Weights of a small transformer language model.
Size: width 128, vocabulary 2048, 2.16M parameters.
Architecture: paired heads, norms scaled by depth.
Each number is 500 + 25 x the weight over its row's rms, rounded and kept within 0 to 999. Layers, rows and columns count from 0. Numbers have three digits each. The size before them is the row's rms in percent of the matrix's.

# layer 4 MLP down (transposed), 448x128, rms 0.0565, rows 249-303, columns 0-127
101:480482488542474555506488508548502507507557500525503515504495508520523485501486529540491495463497503519510524501510494565473500469436513516525518480508533514471513468524508507475509438519480480493506490489485499463479500487485516485442527560534536510519487472485488525506488468540509518520485482503512482461491476497468490489462436510551489500474490495450510492524524497467487489517519
107:466470505477490504479507466490512474484487494496466462478498496475518472548537472583487526553507465505476492497473534483551508517496473534496512539503551457488490523467465459495459526478542482501481524503490498490515488471481531530507497495523495516517498489518518453445493499498518494481529506475524531474519505492506530488456474494512474543496456491517538475518465496497512490513500
102:494501521461524493481484476472515491481464503450506458477503537545494559479511484461507499522509516519516522506523502458498520486499466476471516474467494491493465502492481482492460448486533532537548504548469494484514497541460499511513491483453545455494506502493486491524548497508511517486539478528513473493493527498491560507459481491481490533468462498459487501460507517484521506511476
089:469480540486489512510531484489505476460497512506498476500507505513476450497456505439471518533503459491478507477487512485490457527448526501500498517532536479482503523507509491463461486477484467452515490514460493505469456463488474509549475498505538547533544485475530500521516523495562510526457508513516496515536459498505490500538517517517480540497456508488517540507520522507515492503491
090:520495496500482546506495471496525458497485500451509490490535497492497533544495474465502478475502502525472514461475478461482521503498501530498428501523551510519488455498523461498492481534498511461483508496477509464468506501475489486476523507501539504461531476526529460497513522521497533509505504537500514454496487515492515497519493479534483461454455460531515488462560458505532528501477
099:511467500495504544517521487467526474483479503493531520475532545463466529511523574503496501496487503491488508529487515533492478496453496528495487503495523524512500500458474476517474501510535446533478514501503507519463518480521498490464515492521497523526484500467479508461499517544524482487481563518561474512547527509511478478524531505497507481540575497523522479486524515483481515512538
085:514527475489505482501480461503494517508509510538530442548524467483535510534464501475493494509456451568495527510498515499495473475498493506481532510520481497476467484498483528472486517508507524518563474509527493503539527452512504543469528468512512518520496488465504505507516527479495492496477504506485527470521476440486510486514501454524466485488527489535554517491503479457518511513554
100:501477511466510503474496497557504505481475514507491515513519503492508530526508499492501524471470562524526506492534462497528501527490478526486452451501536482509497462500492489493463527504544488496453581508524542545487494537496517489525495534504513499483430553516519507459525519506491510510455497472484469506522471475491543491518456487533502488527527495496511487510516499532475517497488
106:508507515525523504480507471498494509485458502547519466454527545503502492445488459514513471544501537516564503496483541490515479494521497451497460483473531518474507482480506486510536528538510495474496534498461523489528521527498487460517534533522478467510556523495534517542486517476461534494537491527512520483469488509495494484491515492497472491507513481506488521489492428466509508505528
099:515502531482521466524498536480472515476531499513509480494461514506492537491495465472465511518517466509468486512484501517488466479483537532477461503510506474528470493487468489508527524504469448485542500518463534505532497515510508483488497482500470508548512454551522459560484471513481505503540471450537499519528517536511557493466455492520474493488467502473478519512509478481510481465479
095:528523479514488460473526512518528498501502518562520483475490510533545495495478502562499501494465470493486492507516509472526493487525466520517539489465507527505530506471561492486487530508508524510419536499515450534475453455504506523515507517501459466502491489481511496513471506515486496475507493516517492531536452464504537464480509499531492506528470495489524490463520507495444504475499
104:524486489502517504539488511472473485514503483470487536527474503502530481515541506516472485479489469525510485509497529520491509518537498523501509504511462502507477509487504491505509486467518454465551476517499504456465491453492514524524500516441534482537503509524508498486522501510505534462494526509462507477511557514427503483516488537510505454515466452469485508491539501436515511564520
095:561586502539510503467529535519513505509517555515476507488510528495502481480457542500481502526469454527493517556481500520510487503514567472518530494537516520511451498462474518490518477550463496524475509535511473509497467470499509490502466488504516501471519502497506505473518495485464492485500489491510478520517460472477454522480495501482479499504505497527450503494511484509470466520503
096:477521512490474461429509515493490487528483493518476488516532512479507476522497504495546536483499481515482474496462535543486512497533504516523513498542540489488532519522496411521477478423537467471538487484504490518525481482500476559492463525560483534495496519477484491469478486528488498519486522461533515476508534477484485516516536494503511504486512497515509515502507505505512487508523
096:496511517489453528467497527475457536536540524503520493510509531470437497523491526486525522485494479493529482526528502497531483461539512533514486493473510522477575449499483448486515469477497501517499522505494501505501495545553509544502472496530490522495477458522494475464505504480517477501568494494478515553490461476499490500511504485503478512496523448480497491519463498505477492510518
104:512494503507455491498459494507491530487448478478511521518478445498509475463530475443494535501512514516482512523505501478469508520514513486486540491527541473487495507514489470507492486457489493526509500503474460459476521514545500508520472464474494514513482514490484544492469466499496448531516533487431495473467470517511524558509529519461504493473525504522471489468531482526528533529468
081:500530480509447506521510528488465518534553510515490536522568488482532530519529501473466518522471502488477495501552503517539509509496528488554461474516438510474524485479501496477495526522492491515502517487465510485551494529529465527474526534493489530474500526524504548490511485521462500535481515504550476517531471490503557473524499534484481510487514490494505519503492485519504542497495
101:529549503525523489516517490467475480526484483519494498528547534508492506525503526458557500497508508509513466496476514478515495512470516487460525519444490528475484506487482495481474471503491535483503527495454493549557553542495496502492478522487494519495482454488470479481502491537454472467541452469520504522495511512524497488481522510514471515542469503525481509498528514468482509544551
096:490520558513498526474478526533529465467475522473509479513486488456528492475468554521500448511517479497539486513473495503490482462509455473513506507517527519498521511514453532516465518478503502489465487518512544509517509521497487529514474496496525487526498505516485493477485472506447475511546477496527513513548498451502496490496488483470512535532471519501581495504539496467522463536489
103:454524506507503476475481511466487477492515476514489491482454459512487488445454522509488542535515477486517494525460503540486519510437523508514513546502462467508503558479488498477508483496495521519502503503478526480510437497516510516492478507515498534455523439519505474498504463494526469517506494466464492543512533501487493467506521493547512505499489503505518465504478441498554498491488
105:471486537500531508462534498463460505483490510497555531515479488516514535475460490529487448507519487452507517513492473529477498489501484504483531463501499521505487528530550522486537516488474459453526496455519444464534511513515445503476514485530465510507499489499502501507516534469480488511503468496479534512529520479472490471550483529493477510519478473437503502509527509458511496505492
104:499478497491557507534454536468484480472478563461514485475506517517512478506529531493469503558479498496484500508471508475458492522511531474505480493496552495468518498488510494473507509514504536471498495484540466448483508555502473480489474565530526498487507498491487504554521548505457517478493480490468508526519495460494524509493525522458478482492457489496501507478515518552496511507498
120:507489541488510496495520469480444542513489480527488536479509509461502470501534511478472500531460505483478479504518508490487521500505511482543507508529496559525487491510481528514544494519517488531509507519547470491513508499479504489472483478534501502549491473454495542512495554512465503409497520479514483513490538532485520462499494526470520479541483528472495494522483512455455510486517
106:505507504463481522510527530483488530483479508504494485523558502486484542520511546430531523524480512502507492515483531500472517497497531486534482538533524530515485489512525539494527518511468498455549479530532485520503523480533474526481502507513516528495503531502491573450469479449476520486505516519514477524477494500480527487501492502524555536473493461495512545498465493514488514521469
091:523488509510497508505529491515485480572489470502493495526498485496469503483514543532515482489535463492486446506480496519510503516465505507478535516531467468470533475481521530480534510469522512460528488449486503507516523535530492500503520505498456497517490504509513471501503477473481537497498488575527462454531509544487535473540542497487521497518530499468489443505507506531523539492470
104:500492483534526501535518472506475477530519496467460447461508478516513486498523475478527518476529498498481498485517490505497490513529532490501502504534476504513463493464486517488518498519486515483533466511519467499474500480513517492557514511452547500520499498506545518506485518511490482507472496596481479488513492493519533489444557476475476479506531506478501514487481520536474429545481
099:492520528479510524481447480526510480489501486497519492492489480503518436507521486516478496482475451518519520481489514534542510500439504477503515491514498537480530541513515465462490447512512507519528503498465471522454520538552500495490446526464507521536488497500497535483486499492471570503517480501494490503469511471469549547496523485513515515512482514486529496428490512504496514509494
095:484490503478512499493499481490491497519519484518480476509528465521499468465483519488514456487495553505474494507456543462501528475566519507480502493517525527489531500491526515488489468516499482494481514515477494490470516494490491504473481503520504495518515545454506485489483490442445527499516512482462459501486522493484502489536513491522507457505579527484449447528497462457526459504455
090:523533530504485530521506480514529484488525492479495517469487518469475531503460485501489478491484509483476534520537521503520515476466479458455474505501518496562526482495527539513528505478537521481569529518489471494486498464530507541482526494571538486473541486499495470485511513465468493510503467531515528505483531515494524498513454447504465450495525509509518522512508502533466509498491
106:528492521484518509518486493491523523479517502494535533551461466506530502485519510529529484492514557496508529477541521500447498484472479501524491545497536511492438520506498517509520510482483508509520476478509482503506513510510450509481488507512518449484487510464535544458513472487471523491519472478542470489504494527516505487492548486495500516440503516430466526482535518542514510510455
101:486504518455482544507487541435498494505508505516481520476513509463521523533477437496502504506494474522475472504535484465459518528530507511512535476495460477515492506512500474501468491491500516497509499503471501483506503499531469482463468557505492509538495497493462486524494475506504496486532490504522515543524556495543547506497507530496435444460533505461513502521515524542517481538496
104:480482479504512453533472469468524459489504492520478519477527495505492533520526482519485481503505503516468468507502512482538467467558514505481512496520506506501483474510501497478503485527462524473454501454478458516528521510503529501516510513466471503540527576468483540515515485493491488467503490530513453479505545470492512505506499508532496450492545515442476514512485532547481507521541
096:494481489515547503526481486494509509450519523491508484485551489488482487527500447473538501501523528509478516449493506472482486483512479493546505435514493497476500513478499497491545525527520479494467520525486448547495512552509470531454554486473513556501510464526498501517498494492477490471486497521517480479473469472482509475540477491514495510442472496485533496508529535527500465488477
091:474497515485463474455496499534478461494522482483495433479486483487490497546495526523515525540487478485511517534490491511537496492522482528465452496563527503502509505492458503508511493519533511470482543476570503503542532522516449508513506489498504476502493495468500503491491492511526468520482507487523468526483475501514540513500492468479538492557534500493452490509502459531498534472541
109:519503544475498498510482520468468503497510514532527506513471519472500539501444528492496508514462496513520488529471483463497471522471530494536466501511466507503482501443507493484488445524511516505461511471470484483505468576530502554523472535511520475504502516516523496477500492487472480491483531480487454568468506549500502526533505487477523511514469480459462527512493522499497481518523
094:502539516474488503491474503462493465461458514521508522510518538521499493459482516511490471461484533497464527519473540501488523499540501491533499488491497462508508537515478500475490523481562443464460485555580528503543522505531492496474522516516508523526513489496475501480523483502498486461491467525514488461498483485450510479501519480526505477489512513478467481505489520525561507497509
095:484536480508458487473469509500483490524459527508509445461476498507476496483511540485511502511498527457528515489465501539461502487468447507500508517467486456499512481479474490523496527497493457481514464507477487483516517547453527469524412496521489473519478476483503491517512453478485498534535504518467486485522461513536515526507503507537493490507460512487549543473494505491509496489509
092:473500448520477499485510470475466499458515521468478518511498515529439508518518518507513504522536535459493521489498510501513476492496492515466445490512496486516474508476469480508471520494544496498521517551524479509497502542491524522532515470526508522516470506438535482502538500512463491476478514472467468490521485509522489480501487538495512503499574524450461473549471510465533486496500
094:522541498484546464494508492494523510441526511561483535534492486472506525488508511497486555499508518483466529512508517491522453505470504521510489491491521524480546486447488481493521472494522493531541498530509545490505519495481498476494479495499457480541512486499527541524478516540538516525487490501492518531503516498529513496478493510465501457534479543491451518470505512455531485457548
107:544522509513529501540501490505453481488526461523481525516498465480472489500486535469466487526524497553471496513506542472552511476499462473476489481433455484500547504503462534511507501478492486464480537509490504490513508489530461493519481515507482468547557531499521490522479524514486517469449485534503515485505487532480515475521513502465519500501477524484539504492455532508515468510492
098:466465455468464471509514513481513467472471484525455483535481510477506454471512468520486484506499476490512508522527473484478498539485520517522471500533451475490497453537524489532450461499495487504490485496497537504471461491520467524506488519469519516491517544509519489533509512540512495493540510495487472463519514505503491508490469574489503476478503460442543478522477505509512479529480
097:517481481496491492554506512484475511480554462471460488448507513522485468491462514501521500527449532514531488526475494482522481482519528477527507470484501543524509505522478504524472494502481471439452495464486534545551507474517485509528479462503486486549489529513544509534475497534481493485528524489490532500517488511483511509494540489519492494557507487462513493519498483546495500514463
098:538487531490514496552473479511484417532479506542492539503450478537523517449463508474535500504522493479504494501475548496519518512508483527487507506465487517500456508453496512484520496480491523467513501490468522495522484484512538483489471515480472541480499480533518497505489507512504496531498520496504511497476518504544528533487456498474488435526461515485505553498526498460494541527507
102:474495484516513494480516471466525447460501475485518511490460507493549503532501526450465483497551523496458476508545502491475516565499463523510497457478522484493484489554515504499513501531483469505481457494500507492538518454498545502496484528523520534529503507491485497478488490522493461496480539468463470526523501538524510535471519528457489474522506482519503500465527514533512510480468
097:474493487556523432508519458507482512515485526520479491493501492515496483541544476475508485514486519481487493508517494503499449440497524481490504474528491465539489514488485471500506528475498493489491527489527484506492497534460489507483512487495506511543491519539447494454479480468491511569460491491533498464524539470527481516503515518469464537515552535478481504471519478505510529545517
089:478514454494560453474521480523489514492481465502493467524533553491490477459524520525514468477541461485472497535513536499440513476498501476520492507552488529519511552482519536508500481513470495516484486497514494511508491507461483472477516484571499526510504452502474498470451517541517483493510463547472518502499494466513473475478494518502473480506483490483508518499499513470524493535508
106:486479503496523518479499482449487505539498497468514486495532482495484512468480489443518460452518525474452518458485490457513534508513469548525481453483477554506475478465505507495525517490505492472520486527524520487551528487499484516500467538507492530518502517507546510474565537467509533481490477522497490512486529501500558523505515495485493542504495514540513524517498496515507547472519
096:488483510478532455501457516465487495503489494485554517482492484528488446512499534502499501507531484510424464475518543513468491513528484536493482447519490522504489480494491527481505499500490490465531472545473504473497522501507531481505479516458527505468495506485472488476493499446552490473453495496497524496480498512515502493526498523454501497496468521481517529503456537531553441487518
104:449499561430516465468461486479478463514485488490523473500486505485513508502498482474487501511455466465502514515489513507502456521458501527503532527519464469502492503497516510496467478580494500464515490491523502489469510501491507484545492490535505465458444498507504496506492500470476500524488489498520487551481500437454506512499537495523464452516526508516479500491485513513481520481532
099:491503471508459517479509503476537488510490548452530495512494509525522459477493499478483529502483484456501489489492511462484506529494497482487489518489505483470540500508558461488509517493514500480481509490473467525493529451502504552494540547516497519549518522522477503489525489541544520476520492474532535532514490454534523557532500531531499503523465495514488498527473489549502540460472
103:541525513529485491529512493506518545466461525531528510475491479443499515519479494491463508548490493493507558482523455507503455517474554453464568516476478459505521510516538461526529475528494479528480527502507487473499489535518493527488478498487498486485492493511526539490497508484466500500485505501476480528504549537497502529484538509453521509518503521469456505518503498519523538503498
097:480493518489483527465492500520492519468504467442495525443498500528492506536532512541478517479501506476533460491492475515485495538518520507487498510472532461521475535495511505469540535508496508515489529483483524506479497457525472467489519521524531456502481511510510478494493549484519507517518502532501486512478545478538516475505556500437542488507505534561535479514471503485526495483550
113:499486494490505527509495512447522495485527485509500550508469500503475475505500489538475460475495514460497513495509522479536507497500540475545512509543493538536520522510534470482520530486552508516527477513495493521458481485489441528483493480496503483523452490537474481516514498543508515510524489494462522508521494542486548501533493511505508466485503489509502455502481463485452592482506
101:471515471485493467525470513528501532539461518472493466463507435501513536450447497499484528454570488488530495495485510498494471499476475500498500495523543532479467463495490487465497500486468529539512490480527496542469490516483485501504486536510476479531512484510490482542465509492510457480487497509515460474488512544530551525492518500458457510507505512489488516520504480495521473533505
106:481500554475475503463505476511474517475499538482533560487513506538493478447537498529502489450484531503463477515492481504482533502528513462478554496477536471526469521528501468464510484498536541435473477522534454466516488494476502540454481514535473500528496477518491511507471509488479491523502508481495535518515537501482496500496491492506525510522504492499495474463491498535513456487485
# layer 4 MLP up, 448x128, rms 0.078, rows 250-303, columns 0-127
101:533513542516511492524480518503510456549488557468553545458522535520513489525484472526487476518508434485484511492521488444506497503514478528481521501531498506496545490522484481469462490510508518502498520487496470455506482503496514512538497451470470501477512550510481449507509480524508436478475496545493508486496532557497496535499491486509523521520484472484496479507506476495476510505515
104:464481438551489484487501484503467483532498474550507505490467495485487456531469490501512483496503530485526460509499511571476529517486473522530508505470493495515513500494531489513520524514511527490510523495541483498496502470548513490487480484490500480536456469472523515496484472479476508525492453479497484505540469473526483497532528531517521450502498575478506507527501518491492450498553
087:534500503545496493478517503525502547555497502508542507508504493444525502480500502515539508500511518516518484481507457469493541463529484513527521475492503474525517464516530544525504516520502445461494535462541516476500523536530522514456501508506503466516440543507483491482511506490500475481478471506515454471432489487524481499501519506510508468519518516530506492470504494552483515510455
089:496512508530541449521516508502518493479505549482536466504521518504474502510473510478529520499502494496472511482495497510552473495496512476511482478484454448518491513534519495540487543478459476524502518458479474520507534514516509541484521500524490491486506474525521469462507476454488515473502469447460541508491512554536469482492534538515498519514499503525501488486491494520527519530579
100:496478485490453507521519528525527534487488515534522528507521496464494501539464485509473510475504485477467524492478536569503500536460489468488471497508507485529523484478536501529491524461548496509500479463477506516513529505491498525499513457514510542490463514460498493497479502483451453463489494523524462531515503539506506519517555522554542478489526498498528493517508484557492504463499
082:444522476480505507548492479529496466517442473508485489471480513504529482498479528454447470553492495491519495541501488519499506495475523510482520487474506496501519506482531529463527482472511441510484516527498511520509458538476490500472527475548474482508532483519521499519509504476487479472495508506506478541470525470491470473508500573530496479484459472470507509486490477516498532505444
104:520499498466534508504463526458494469492532535530505517514523466517520507517531480495502515505551472492523487527439502432485517473501465478492483512493528527512469512518506491506534448517499508525491478479490463480492512514501494485463474441533501468440504526476459505519514524495532554469498502488510495527497518542485522484502509499485484524478546533528462505448527493499512490532495
106:489533497486501501495493504514521502470483522447525449484529492554500518482468491507505505478474496527472490488541482503541489470507517500512485485519477540509494533538505461489520516452470539527492461524512509469476478530453502495499522499521452499445497510514463510469458475465495529531516487521484487488513487587512499504486481526495475542527529449523497494490485490525533479505497
096:530567516528457510493510529530531496474476516524526517495491512500484509478450473496552464476508484525522505500484534512509486495463456538508500531523464511486540509512483483508517502519542524507483478492503500473445482494486526517483487519518526477489511524477485552507482470469524536545476530515483511520548517479513485523502480478472531498511527489455512453483465509500474455514452
094:487497494516517492522465489479490478509484507454556530493548502519491507512515483482481477502543466488507502477482505557418541515460516454518414492531510499505490539520475492486531458495507496558520493499512467479502531513469518514514499493509524497493561503476506497542527517492508476520509509484490492519514541499478469493530462505493446507485516528517515488482504502505509494483530
109:458483499511541485565435466486492455497499520543511454498502495465504505506445483495504514480528481480507462476491489516498476509527516495496504449507473529475484505522544460501525523478462454506500495500461509522472485529475501502460526526534509530502510503517464463493524513511478467499514482498503495529496515472463511502512507486450480533471464486484515530494455519522513505555529
089:438483498506488524507476464496477556542508512486504476468518458483500485482512492484481529506508503522531531540485473516536479457504535542481530492550518478523485497508523501488528506489498494550507474458525527495500488500490514502432520487483506523510509492506494485551511510517467460490496531490534512510485528499493517429541529502499519475479497516513495523505489500451552528477449
098:495492513524469523512463486514499522471526526513482472489488538528524528443544492497488463505492531521528500474509497473467495489495474494442450477533458497508481541464456483524486505504473542546507532497487471505481511466522487496517505476496542497523473473536506485532490488484482485516526460532456459530480447499473489455493465489475518529482514540505517473477504495510473494525489
097:537497487518465496544500482504488497470495467492479495500530495496538489485505503503494514487509442535498496480498487493506549470503534552508523447502478452500490506469506560503513521477477535495524500510508513560531476515521497486463495499539480484527501559519448464538514463507455521470468517502518514496476457497527480477510525504491471469498500504466530491508504495513455505534446
106:511533529483525522519497513519494530507500485480499527518534494512511476498459469506440520522512438479511488502513463457526496519499529443468510494505472533498511440508511465447515487493483537490483489485480493501518464467513531502532501539492537494471489514504456517498483497500557537520453474540511484487506472487482512463492492523546465500508504463494462530489449525496508511515500
078:478542494497502467472526506534500518483510573541547517468518518507522487481495480516484513514513496474531496487545510541461463459498526506488484495488512522511494533526450455513495493520483510498473524506505506439455526489516467499502537506474524524448495511486493491466506519481503510518512502482488525502483550513510480495480498513443452509490516489461464512457496508503566534503491
101:529497490515504513465513474509500531492513493563472496505456548513542508545508516521473515486524461530490515436515443512518473510504476544500525515515477485513535506512472500559534485502511457506486492492502520457515542519492487476500516532511520493504487478487488470500434513521457493544489518506517481537524566530489520494520508486515497482470494529505516510522473480485500513539491
096:523496506509507476483504492450475493474461502518499499528539527590516501480532504496493519450533529512513523526454521510552547496484533550511485544505464504499509492492545502510513538511529504513525479512516496516511483489520538523513521487504464481456506499491488517476533514492521515523515486480511494552488468513497503497473539557459484488527529477523514474467498501468524533491476
105:552502535533507516502512482476495488521517540468548476501512548494522494549495492505535491517492506497520492501489464492487461490529508466496494524486520477519508447513559512493530498496498497502495522516514489457535530492533461473503475487453473487531473525472499545520536523481487489522507502533521479483474538531468499526529475493444495503497489542456540506537497537535469532478505
113:530493504458487533491493508472489497534501474491489455472491467478504508515512490470500514479515509478507477509524467471500489485545468462513493516518504476496485464459470509489505471496463466560504519506497522535516538453486480472468545522506520563497518490482490502540534519539501459534494494543489457525477481529537490501473488476474455487512540534494481538525498491473465513487535
102:547483490512466480510489471501496494550504467520522521534483443466513530501458515468533489497524512537519524531499491538489527468483539524502550522500505525521475465497494519487506498490474463514499495470501516501499541468517536518524525462503473514507476503474505504451473474495497486526503536508523503463467487541462466482527512457538490534526548493514469517517496456480518460526486
111:496496518495528460515460483548517503535437532505509513510438499530489509469524536530492511497548488494500496502490517509500529522494528480498464514548504545518472479472511464538529487504513511509495485496508526483535492543477530507480490472509531534500489545524461467507521522491460499482482506520505542501530504504512495496526451512463519483475526493464432523513463491539525473509507
105:491528482560509486514468510484525504482497473464533499491507489508472472470511524541456451494529524527521544526527469484506466511463454527519452526506482454513504473489526479490495464521524503492485514485521510478518509509546470508501493504475483472571486484510517497502463536563503458548512459513521517462532512500490493524480510488467520481498502523514455507505503494528482485516494
086:459531518477518490524499474483518503456482552558468497455502535560479510484512512485497516528512507499525461515538517522471506461466481504477533535490515516496534536480486496487484504499477506482544483535442511511485472503505518496472519476520494540446478523508534526463536473472523503494511504500481503459475511517524490507495482517541458481493508464462495506493477538459492473497513
103:532517499501504524478519486513497503490521499538552500535501478548515549512484524507501493532543488530487554475490503471502485424528525477520529478496473466477510498513502521482512492460538479488478512476536504491506469516517503520465520514498478513473497559534465481463472445475496523475504482486499452548466505531479500535477508520495520482510530489526468455499499497488472522497469
107:503496546538485539470488506527512501496527500519453486491512511477545508460506491521447485478549514478480460526508471467469488489524477495489504513471515447491491531497510480548523506485513519477521510512509510546496492537514452510496546519506482479497486486502466514583473525504505491503533544461480508511461552480486499504484467495480467491498482477510489532548501511468485482485472
092:487489475500572464549513508488500460498483480465522516502524521516484509498526525524470520495495493521461526475468491502509500498527533492494454524508504486521478445470459478475526509449503546494529536503510509465482511526492525515523514509490481517497518491497473503515479469501505514528509484510503538483477499482485511519564494501539493507496498481522495523489512443571554552485457
090:477508529483519478515520531458491522483485497482525432544531536501542520512536472500527502513505490514530497473546499512515451495500518507466501453513492475521548522467461498531503514449482485493491489500504524533510503530501521551511522526502501486513500510525500497496513517511526494484495488467493512490487545507482541437492541511484489507471493440518530487549466491545458498489467
106:484500508468528511512526456514556486508514520482488477479505505547498493454503472495514525479537466465489476493521486487504489515500482452502496476505522534494516475520480457485480519462481460469537497574494477479548484500491521477550498514477496508509529526483495443490534482452501493513475508542477509485507505499512504508459489529494492550492503480483504579524477527537498488497498
107:496495500472482526514473476519448489489499521526487527445504516514529534531523472474529493497535480469508477511535489464459490483540529478490523435525484496494501496541505490479499494469474488520455491514502474504514458470472525504459502497474533489533503519505467471502498488522512475502505486475461522503490512505514559501525490483501453458461494498460507532541506539450530516522460
108:578507474523486471478503529529500518459467519532506525492498517476477457551466473498512493505472466515500500478491462521570476481553507492487555503470467492500501462504478513469535463492499524527528533508562513508505450530486502505454500499506476481471477489502480502480452517483510497512514513485513500531482495518455496500492509494527504491468520533507484446516493489510527493507494
090:445512493516476530502489536483486517529512528475497489534446520506507528478501533545466488514517494506497525538515488570499489530468508500487485513481471473518522427510500468532488542516507510499527481492509508513497473477463509509469501497470531504529490474477518492439523525519466505472445509478519547502501522477476476505504462501543525475512532478467463494514490473535493501492528
088:515502470474474531489476533510502515549468535545508497534509470457480477489528482483490503489470518507456500528514477565483502467505463534455528497471506548536502497528524518486489533466486437517475526525527493471479455516485490501488463503485522516516497489511563523510475466534503512522482507502484486500492482561520498503500530494507453472505523491459530530508512522485510499504509
108:460475495510526519492512479488479460470542451501481525489463522517486464472512515488551538493511472511481514434526481499525507494501511527487509507515527536503505517495511506461549497472448496518468521518475492557470501490472487487485522474521488513495510502486499431492500511464500456522529507484495549516449517471474505464528483524534447515495484492491517508531515510521521541485509
092:504508465518496500510496532475512529498507500526504494475534501445478459478498510464514516511556452514466496484488526510497522514490489464507503492549478529512478537511506503511485457559444537526522489471495480496510491523489514510532510505508466517470522480480477489509475470555482538496476437553503544492484497535496511486468542501508502534504548492527473512518496517482521477541523
094:489482498477489477509452512527490515505471514509468530499529520451456468504467435519477509513491500476506433524502517439469520515543458472486487502513541524528462573522545459506506515479489534547503492466492477506496501486501507526524541504490481513492481485508507497464487503479493512495480466516521483507479519554502497518493522509494508517495479471510458532482503520494485501457528
080:470509489552491468471535529500532532497466431481502486485452509458516497469489548488500493503503472477506466501531469535526521484528493453470512508522510502489498465517503497510512498527500509505491504494516521510516526499498497495555512490550495492501547516461429468505519513490484457510501541460522510515482498495499516478487497484574507500513504511524475508517443461461494496502472
095:475505509513485514498508511546540547460524499520531531483492464494482529560522520508531554507517515505528506505480523461495492491531505530496513530492572487513509513506449499505506515506496498519541500492519483519531498482471485522545475495512474526484451517495509524502500520506483487494491493484461508554528518484554494542545528541483542501499467488507458466476503532490511463492539
107:471494482539501497501497526461507470503471500523498532512518489489514529441458557479485490487492458548463535486481470497474490473521498497502482512540486551490475454493504484509512514472479530475476527507509499513520462534469507506497534535522491465472460497500465453485480527480470481524515526511487524500490485532476489482499524530537527549506520477506508465504507490562503545493461
102:478494460458468487523479502511467458534509511535459501502530497555516468487520500518501512486517453490482500533515537505476509512497461493505517498501491491503497465485489463471516463480537531524481500532481454513498498495503421481473529501503495494514541488469511525546548500510517497511530493487486532525515507524523526478540516576494490488446469516489525507530529537502508488481502
094:521541455540522488513465492517510504515497531522539492501495489524494511542515480496546492449472467542519507495517487539518488485520509528480549477505493493528497554548498490481474494487465533481544478508521482457492494476484487496493473478469483482484528517479515539507464482483545526513508463515504477489478498514469495530529452503489479515475538531453487480496501518464452471544510
099:500475473513474489498491538501500544498480510471493514511559513539489488560506528489484462521524492541535499521495468531517448492510466490481495463498468444498507492506540537485519527491502511469474491490510494495511498511468528484490546486513481452505476557504507489540497509508503506490482531506497519485510497491479465453504483537525503535498551468510453432497506480542501491493461
096:507529515528512501514529548502477520497469457505527485488536520489527453465505517510539506503515499505520526525510526478499502463537523488512491511470471461490503505521489515507502478518499521516493545496449487532511485558502453504502496474487511475526537500563496503523533496507506480505522433488539531512503533487454487538484489508471472565536499555517472495515510531478501498508539
103:485489491521479472517485493477487509479531486486477533522444541503477528518510526560481468470479514472470452482491489526500479508482482517527489482482534468505493517501480530548484522476539494508506499500515540479465479508475485492524474471471526429458470482529536457478460489505503519509472549488524531502505554539507501523559516510521491480474517493484488508500482487512511502489464
089:492492507474524493523507512535496476510468534537447538507525521504498500522464494498539506512506529542487559482490495492553506493506471511509506464497432514500486491455508490494524469449469486507520481501443501495516477518487512498549512492487511489526515531479495495502504463454486493467523447489493493486467483489492491453523502517478492553498485498474546512502520517555504536485446
101:544492490479528473531502479488504528515454520511491505513544533516484505500526520520501519481505517491498510461480461491487480492492474519530459501475463469490507522499506521489506545477548500456532531524512539504516477472531502495443513479458506480469519513544547522505476518498500473556487500477489526499492470476541511471471476522504497439522474496481500464501429478513484473522487
094:526512450531525505478517521530473515508460483498531501512531514496525501499496525504508510490523485524487556531467516472486521465493506484508490528483495467493520508462549507505481456478566555511506568469502544548481500496503481478492470506517498516475481506508509509518517498505494463541581473520511518485470470492482465527503507503497474494496523504530460471496538463479518518494477
109:527497457471483519479491556499493488491461487523525494489491505450493489494500460512488485482530529497487484502476471494487468481560485485501538474490515525514487509460512468533504476509487489501522524534522554473489460507482511512478468503498525512481506466487516530472455457502495530548495473542499510468555526511513501475489513471529486480497473484465530495520458475465531425504495
101:496489559546527532515478514484493524445506475500497492484488498508524508520451462496478499489516530535475509533494512518496524458499490501497513501504435496480425497461472510490517487493480498458515526502541498545479479514513458470482475489509515532503486486487505505530540516468521484497449503557475478486470489530501474489498506518483474485503495518527514527482521483453475456516447
108:535513530563477530525492532561527512482496461500477504524536550527491498472496515540515477488498516509476477558515523531516480488442508484513456500481493477507526477496541507486497495474523518471518507515524520512506458483476475534471479509471520454548482474542522518519489510513496496490469488482525512500503526529484519502482483493542504499478473476538495468494472525471536471468468
097:525538508504489475555471525486487474546516503500516511520513524483539538470511508490510476502532487493503505491476516490523472435519538435507467474496516459509472497470495511526484505486512516480502499463491467504522463487488503541519465530464467513506534491524521500471552471491515512500486463442505512529515554487477495555465483493475456516481521501507488504480491529464506480529482
113:463502490509538497487434478509535485511505539504522445499499510463506541507501510472485516512528467475481505522474497486501476515441450498531511535504516494511534531505493483469509508479469526519498494480495439544503452494510486498546532540468500535518531498435510494499498509518483506514526463490488470522472533457475528510501501494478484503500475525479492531522521511519511466452531
098:530489522477499534545495452491472507504501484496494558541514503500497450483511513491464485479499481488538543485513520493508510484520535445508512479470486467496553517520536492511496493484543529444471498526521527464497501479518477499488527505502510519494490528508520556476496484459539536481534480514491508477498501464471479510504476575535484502490477460502458489495491492527472527525487
106:499526457463541532506468528511510514531526503495462504499495506547509499484504508460532460518522501502506507465482510502514494446513541479509488508487489524486466467502508484514536531506502486518525493513504536482494474468488530481474496469533558561480481532458474523507548518503506509475463502537527479490528454521460535517506492550482465512490510468469472538502513492500505484505447